config.yaml
head_dim: 64
vocab_size: 4096
activation: "swiglu"
positions: "rope"
rope_base: 98800.0
init_std_up: 0.0154
grad_clip: 1.0
Each number is 500 + 40 x the weight over its row's rms, rounded and kept within 0 to 999. Layers, rows and columns count from 0. Numbers have three digits each. The size before them is the row's rms in percent of the matrix's.

# gate: layer 6 MLP gate, 640x320, rms 0.0773, rows 106-131, columns 80-159
# up: layer 6 MLP up, 640x320, rms 0.0777, rows 106-130, columns 80-159
# down: layer 6 MLP down (transposed), 640x320, rms 0.0697, rows 106-130, columns 80-159
gate106 106:470583532455534438469454559473512469494468467521477499534530501483572456489533478568577497485458533521497578497508405552451472471550457572455542529475492486531551478532438511513482449485497469431499520504478407429463564538444507466526540442
up106 110:520525468563479476474504492509578515489493589500551482433471445571486570539528542489563538484471480536490454600471517473512560527553507509522464504472528457524552474422523502514437447480441489529510524456547552490498477532502559540575485491
down106 102:468483455490475474538474499470518509503505401558495462508516432515514491553450486569437529505471462533563483462439553485426503479499524494552560510500446472566514559486541478545526554487525560511566505503466550515445494456511469527470520548
gate107 100:492528545502449521497579506515522398443486533421492492589502487455567484511591509437540525501539523440559441549519495415584497423441538488533552491530539486506482513552517557509476525558461499476450539482537496489447582518483484541552500540
up107 096:479500482448478430456495453529500457501536498546446441522559467432488474499481467469496524515481500547552513528473418502461543500455432507515449446496473498554511514510536477546441458571503507443514499481532431510526546510527434402514490542
down107 095:524511525506488444496490442448503442568547483485440446479482515421501417500478418472494501515510575544541583573523536521490480532534512461529451524509526454514556539500596451523487499493497505466492460479601521504451457516479459460512526505
gate108 097:448549407465482467483461508519520536528597447544513465485432486499498567456486501527543533511580525454480526468435517538556462368495485495484508491465513542499544456530524423511510496507465552513499530513522480579502466486492530500420505477
up108 096:472450551459488481512515511509479490447512461504501519519450460486504585468549538471354534536498582484423483493540495480461499508524526495479514490509492438491536532489482535500488484454478488420472455520539554474431461442457433514581513523
down108 100:483487503479519484544515504571523486475493485501508403516551489482506498532461560355429446495560476465456597549503522489535493452471509479477555380405530519470494394482461477611516526468475527503507488427466514550474515462549420498497533501
gate109 101:611547548583432480500438520594523526459495449482471508497456439454512444547485482466429522532532521508541487442491455582461501555603468511570538555400535534510538537540579518479470522539543482482479525487554538495549519512494465471449525526
up109 103:522472536502515494529533493475476498592466487494538520489513461485480578471437472491462580543479471505447522471505553516527455483475542471512537461570434514477509543489529438465490549536473509437526409508526551431451434522486465569446476512
down109 098:471528470476489456442491449509512541476520490432509539467475440506582473509510547486467494478445551433457551610488537538441509562458465481505464519510464516455500466441463542505444556518515538504474471488482470506507486455497488562445473445
gate110 101:556470552445500530490537558557439573449509545479476517571493507459485495467458486443524516439544473545515430483432496426434500518533491459493494515533549486569539498495489503576507438514397533502485448519510475483493505595569454513546590503
up110 097:432521467494535522525470498524477411461439492547542492461484485498523439504489521494522518435434572509541528477485538564534433450438500503480510479450467536514477528478570452501475523506514436550514487537529472534502418439442539406481532526
down110 103:493511472570454476452452450507522458513499556496423572499480431495490508526513479445486528449508502522551528437496525480579576457470509464527487489511559505538544439449536480476523416474491548457500491458506528539563504480495510487401487506
gate111 093:505530513441467518569449534463491410482478460479452482505552492425475457450551459450543501502485499531511472533505475503544434509561456452480477487511549439464575467543521524455493518526464441448435463465467478572457515554607503519475481460
up111 100:510496574502540444526471489480538506525440539555440491457517484528494462461516504479477556503473466457441501489534431543561517508468497531481454455550450561397528482542508413476513487474548479509563498453509513519490479456597520558459581563
down111 106:535466514542448518559546541506494442522425497512509524502573476514424479529519491459489516485521472492469518533528449464532517518483529539478479441463477462464526502494482504514479489420473482463478492400468490502449508548450558448503503476
gate112 097:474517524418470579481496514449583485478494519527547573551544556436450611469465517470513560437483453470457528551537511447522494448509486484476550479492565545502494499530590514517508524520527489493522486538482505524459497584499488495555523504
up112 099:543541555503506523512484547427587487577491493495478533519461511479483537518456484466531511498475457487458534532417541409567442468505415553527543464508425528505530527455521463494529515562529552443494456465451537450496556444536438438584478459
down112 098:480579481552528427468553469576467442440471461516475504450514533494500547523499455488509543506445489601501550511461465517515489472464476563383484511494516527550429526498483508508483527564510488480526506513477592503473531430524477476439514511
gate113 097:513493485461492494507452500444466509508500519460531498394470541557539546526526534514494567423489574473540505526517470518584510577470480526546549461486474521456457505541495561489558492466512452527530540525494502514470444463531547487523524517
up113 099:546492485549537554457519534530580496557500479479445587570512455493417502509547535525482486518487529542522530498476504551443454497448519535543452528533576460461466558501518465477479454505518508467470488474454526535515487494504519528474497507
down113 101:486506462502609529483515544474486517592501476470436498544505460518515483556506536462503554525556496510476482470438463564565544526449476528571470470449480481478511539508502463515555570460526493500521465487532509525541508544451431501523516600
gate114 098:503506487555492504616490573536549425491573564515488458492444492462522468492502495494513574571537527562456415544427422498549571542479540490454494449529507386557479511559461522486475479514550445452438558538523451496412467442506534575473517486
up114 096:526494590452509530518511498483497527513508548529471437487545421475495468485467524437505556550549417504442452560522501401518488532486557440469453423502424514527505529473449479482528399497481485509512478473492447550518553469526498489484513533
down114 100:500569514504459572506437521504502477512485460496504510465522484513503502536503583506500527508502490494532492481472413492514501490480480539536523455528518525503485605424445507428502495446505531550545595465577556508563515465489477543518473396
gate115 098:544486515505537476454517517463520458550499494523481500539477562557564466498470567500565481502498504423544506501453420431475446464512563503488499478516449450464526515572536547569532496511501510559500475471517478497482455545517520580527528578
up115 093:500454439455523527488511544529439522481446564522556416511506491547552536592525507508494502569462497507494589441523483548548426509429531424486491509485451456574524495505447531423506484472467498514455457454505560487542534521560508466496573508
down115 091:579493458462584573497554536576510417470518522485482587486510511506464440511459495451545440509543479583473562510489475479545493486497532522551442524450398509455539539469499574463568478458551495551520436553534500422508566470570564565544486482
gate116 101:523443487482515554539547474544472514508564424485465526530457413491475522470483532482511425492501538493432499466454518509480494572488511499583506567513524467519468456505581562476574520459516539469492484560475483556452555505486497511532533495
up116 106:563485493392554541511438576466507495495469508504509497474472425458488492503498494456539423487533595578554515553416510476505536504544485522448511491479541518522544543518444525491472485452521475476448496476435508510516473486505478494595496472
down116 100:516551435481509452457495539545518593516501538581506512508531577456537459533542446488478460520518509473452421512459483461464507449476506539497508479572540579431564441525457536526496554438443506476463548548448473466498470503497474460532532514
gate117 092:541519549458422508452531484474444582511551447560399511596517486489498447488437500577482485566427516462459488503459488484481457560384523514451483478520566486466482448591503565488512477506510516453487452544472513469463445555453549464501522484
up117 098:514484496474553501467505493563498518542519532393544520463434532570539438452436485474526491476610462515518521524555553488507582453603458512485493557492446571482498505482462533456464511535540459485490529469505485540496498475491529447479550467
down117 098:556589466528492534411524513556510510475524487554418528538430500428481574506496500502484511517493518508462502542500514468505491478513607538498448517516509534569436463549480546521559477567481534521481477480482442496510445555454484503505494552
gate118 103:513460543512521492525454406589545471504540538520444458447489600531460523528536494504501521485500511488515472453502532448436444471537430503512425504512550480437528513447512564500505569540515488504480590494511498523554455499544484484492542494
up118 096:430482537538491499483551479473505484491462456499528531441519495433478461476508442604536496567499527423534452542403489500475616526465532464509517563470464597491458490582508420569424470523505509522462415500529544520563466549468573467546572497
down118 103:499603491576537443523486444496493512545530489444494497463477445480528534468454448489561504514526525551563499453484449456535505453499556451507435511420542517500416437530464540466531475537574468498434492468444569543505457528505470521542516491
gate119 098:435514480488491490495454522594487467505568422475558514444476479530581492501534486491540534437486482523449519503448467495441508490570535541448477524477506470573463514544460426479472465484520473479477550490521538573573495509451470492496516451
up119 097:488587505614516537495544536546552521445520450444481434420546500467444467506425534514477483508490539510522487522513446535526464518473496533492399517476545554526488473481469558509555404528504427449590465531529515514488447418463503471490539525
down119 095:419514425512558441490485573517481468457451517530513467629441479507532520568467460475407559568462504438502426452540543542525521443449512513469486484514501580488436547499517466525455472470535493564498509543508423421485528538539492464503536505
gate120 101:579496509514424526543477490493458517501444526470494505537512506471503498490488510555490542446499486500503578488531438447542445578574543576509477507491468531545494490497408547503508462562542487485437544510543527577431474516483452477507479516
up120 101:547467401480526510489471573507461459458493459440549459507526472501545573471492415527536497522452454502597479524496589512530493491471441480507515543536485511565442458467506470503472371518472542522564482524489500460449538416453490479563532507
down120 101:457435473450518455547516489451470559545535502541521564463501500526482563556479536456497518508557464504496472531478549547500493515444509522535564446559473529507518450540494480524470527518469468524481479444534577489513527553493491532540481478
gate121 099:523557511534547442488501549496511594475568429481506442514501443484524487516417394483516540523581518472480515484546465485479504419540523521534481529474533565508381535462417491542576485486470507501495528463462556516498450471508521490537573488
up121 101:494483553492445556493497465401502542496454500556498569551554597503477501504528521540479486448430496473469454528524550559519469508538485449562482469460488452534520521541515493452497595503472518474496451476530452559450570557428488488512499471
down121 100:513497561475522476481544461493471461524530472492504538488498537476412501533427474521525487517578483447538552555512508503434476502395486548585575520472573507447527528549495467476547437446513467503561513472533548518517533504487492451477523484
gate122 103:450554506499609488464522462590548485523469464532504645539429483456501513439493524489500476498437458533474470557523468547557484487520477486543515526515563537470461499503478479505555457464544460451463441411420477543441540482497484523489531477
up122 104:526503488489515475527487526475501413575474532511503447462544520523524495513544554567473587459540513476528561471520471538491514585500523541547483580508463517510564499513521517475439487569570507456529530536551464607442545428525432441483522559
down122 102:571460468509516483516499479502510521527544519522504527484446390514531463519469584446493494476556554524477417404517543508478529473511525506537472515518497462497498475494512468504489560489547525514539557520507465505510525437532536509490548463
gate123 100:541497473554546445604568435498451559493548518533512529510487476511494521475504576532485554517475480474476512562513496489533547488513484437501565480539543495499487524443475507529498493489568522490550528475517465497514475517491464437506495489
up123 096:540502447516458471566554568404421536419529423485464568484539495487500551460512458459539466471469523540474567472492482519526544494562536473508487508537531510523510552463484565455515507529491463445423506566484511557472532527385458509499510495
down123 098:512515524530462491519525540478445461519446507462489511556512485458448517463590471540486536528531493514512526510509505522577448498486468548551507525545480489510581476498563536422529528484458549442484526508468421535468480499420485532536538542
gate124 102:567530542469477474471526513459536504521586455546511606506479461441504525497440589503577524491598472550497466492483574451516544495438520438538539484499491474462500459542527521542530502466476470427520530537511493480489494552612525477481452554
up124 101:504523492524474480542413471549521461451539533538496536447497529519534478435455492498494522483474493490447467493427522506477518493455488510555438470575524482581496470530518480522547489482542472526518565476497497534521498554497383468494549624
down124 106:501518438473497521542472454474489493525458542543521470554535596483439517459573538597545547544543533447469517542503485605492494513562533509471406589511520491535547435528473524483558522561469485521483486460515484508498465534430487503477435453
gate125 106:459526515543486447507527547550523502436515394533487537529447521498478432572469540457494544526469484488509542525558501551427523439535497519490499558473468530513579455459545486469535573470460504484395477480471437548467480543572500465449498443
up125 100:539532480481530498507434489528482516555522511465520493483501513447548534507463477457517496520493560504530516475478498575447549506492513531488478530431522523490520483502551582491523498394500533513483491443550454529460503504487465456495485492
down125 104:472479486529447595453555459461486442510524507533528476465528486504453521450515510505501499534536470482469496551511509493447427498488508501563543501483504484533551469551484605508515443550468484584484454503450492497506427500431489514533531501
gate126 099:465513460479483485493566495469508487498469456523499491460563506516538508474601552504573521518464452500514552490579432539492498447470516498476570496427501475477445524559452569468538495541413521456466435492501442459574492519506499488494527505
up126 100:547528486522425455557533448466450521498483567542465586470448519472462527539521515458408470509506537496531489465518502402478516473539489493553545495523492521497513467489514443516519497543464449528545483492492476480478500492516458537472502400
down126 095:467511485488439509496529522510553509570545492486509493436563430490470530526467540483464525474514526478549529482541459462560535469391558517502563488486529578523470565506443436463560436438534500469511535436521459526522516497474453502507524501
gate127 105:408465457464554501458497585521539541471610511530445487514589447516544445478515546444493473499513498462479391488572482422528473528520502543520477517560460487472542532545526515482497419560550470467507447441454499461546527593489469398591526480
up127 107:444466516484478452615425409503514500492449504445458550551524525534557496523530491510559490493535504482504588479511523498461486483516468545472550521509438565452431521433456521478503460457523496540458538446464521532465548456514526535459497513
down127 099:585482540508466482437438483552537499539468469467476525488527478504495461508429492550513527490465568503380441483515484517409509489375621553544522511470521467475473542486403474425478480482482498402544498439433540525476483485468500525501526516
gate128 099:532437495553479478525474501573511462533579482600445498614484521529434442546521487542503518434425460556538375487539506532509514436509562472477538443510503520496534534456494502536491519545495525483477545521568499471450450498542535530498511495
up128 095:458528512560461487541465510496482477507485566440504556448544579564472510485498472501455516551460498560521490481553513460537540525485489563491512524511519511478509497521497535497498448536384403497498440542529553575478505518526486389468509481
down128 100:536494479458447494492536403488559488460448512453528553518511537491561536493458497521449498520461491520476501540537501452508554478478472423481493505484482463471476491526484491460519462576399459581482527541506504483517534455463448453461510407
gate129 097:568475478494485483487513526515510568467437421486513499514497521490488511511439544484505465496512533504503546535497574556498530488516470550463419547519568458538577480526490431461538559479544510529468427481522538529501454506505476499577478454
up129 102:447522515503548468389532489508505505450540537592494561513524467464500488509570436512470519520575537475460505461473529411489448480470473506462510472438517473485480500496580495545480478558469445525507467490527570516483541579512594487525508481
down129 097:487524437390506543449459513504512522534518450509466509531470497449452463494502501485547511438534542453569477528510429569497442512499547468532497513484524419534548465481477465561536494491561476515483498550539516488459489456443450547491508528
gate130 105:453477535478446461493479480554477533498512535538573559548486481564484465568551522476507541442522373481479495542510496548538518497525487554536513515379479505417483450484491436518454503507471504465477467529497443490522492474489564429527510411
up130 104:459522617478457456490551555456447484547549517544504496482448480546536480457488510527528529445529461579465444500464525527474526511522454535457443502431482499487410430564516475495484492507502502449463525519530527409473533502498507573522526485
down130 099:489508469480461484501448443485459522482510461559514475449537524503458554556439561511448497492511620505421502490516490499460520491544463465556493504496549532437467457474561487503428439550471449557512554484532559512504465504486468510471472399
gate131 097:454470458491495507538487460486486525533574468538489544599465535476436516445594448513554547482494569513580473489558591478512524532444402500471419476499469549536489464524545473504581506500403531363425588570527465479568480500526553395502492482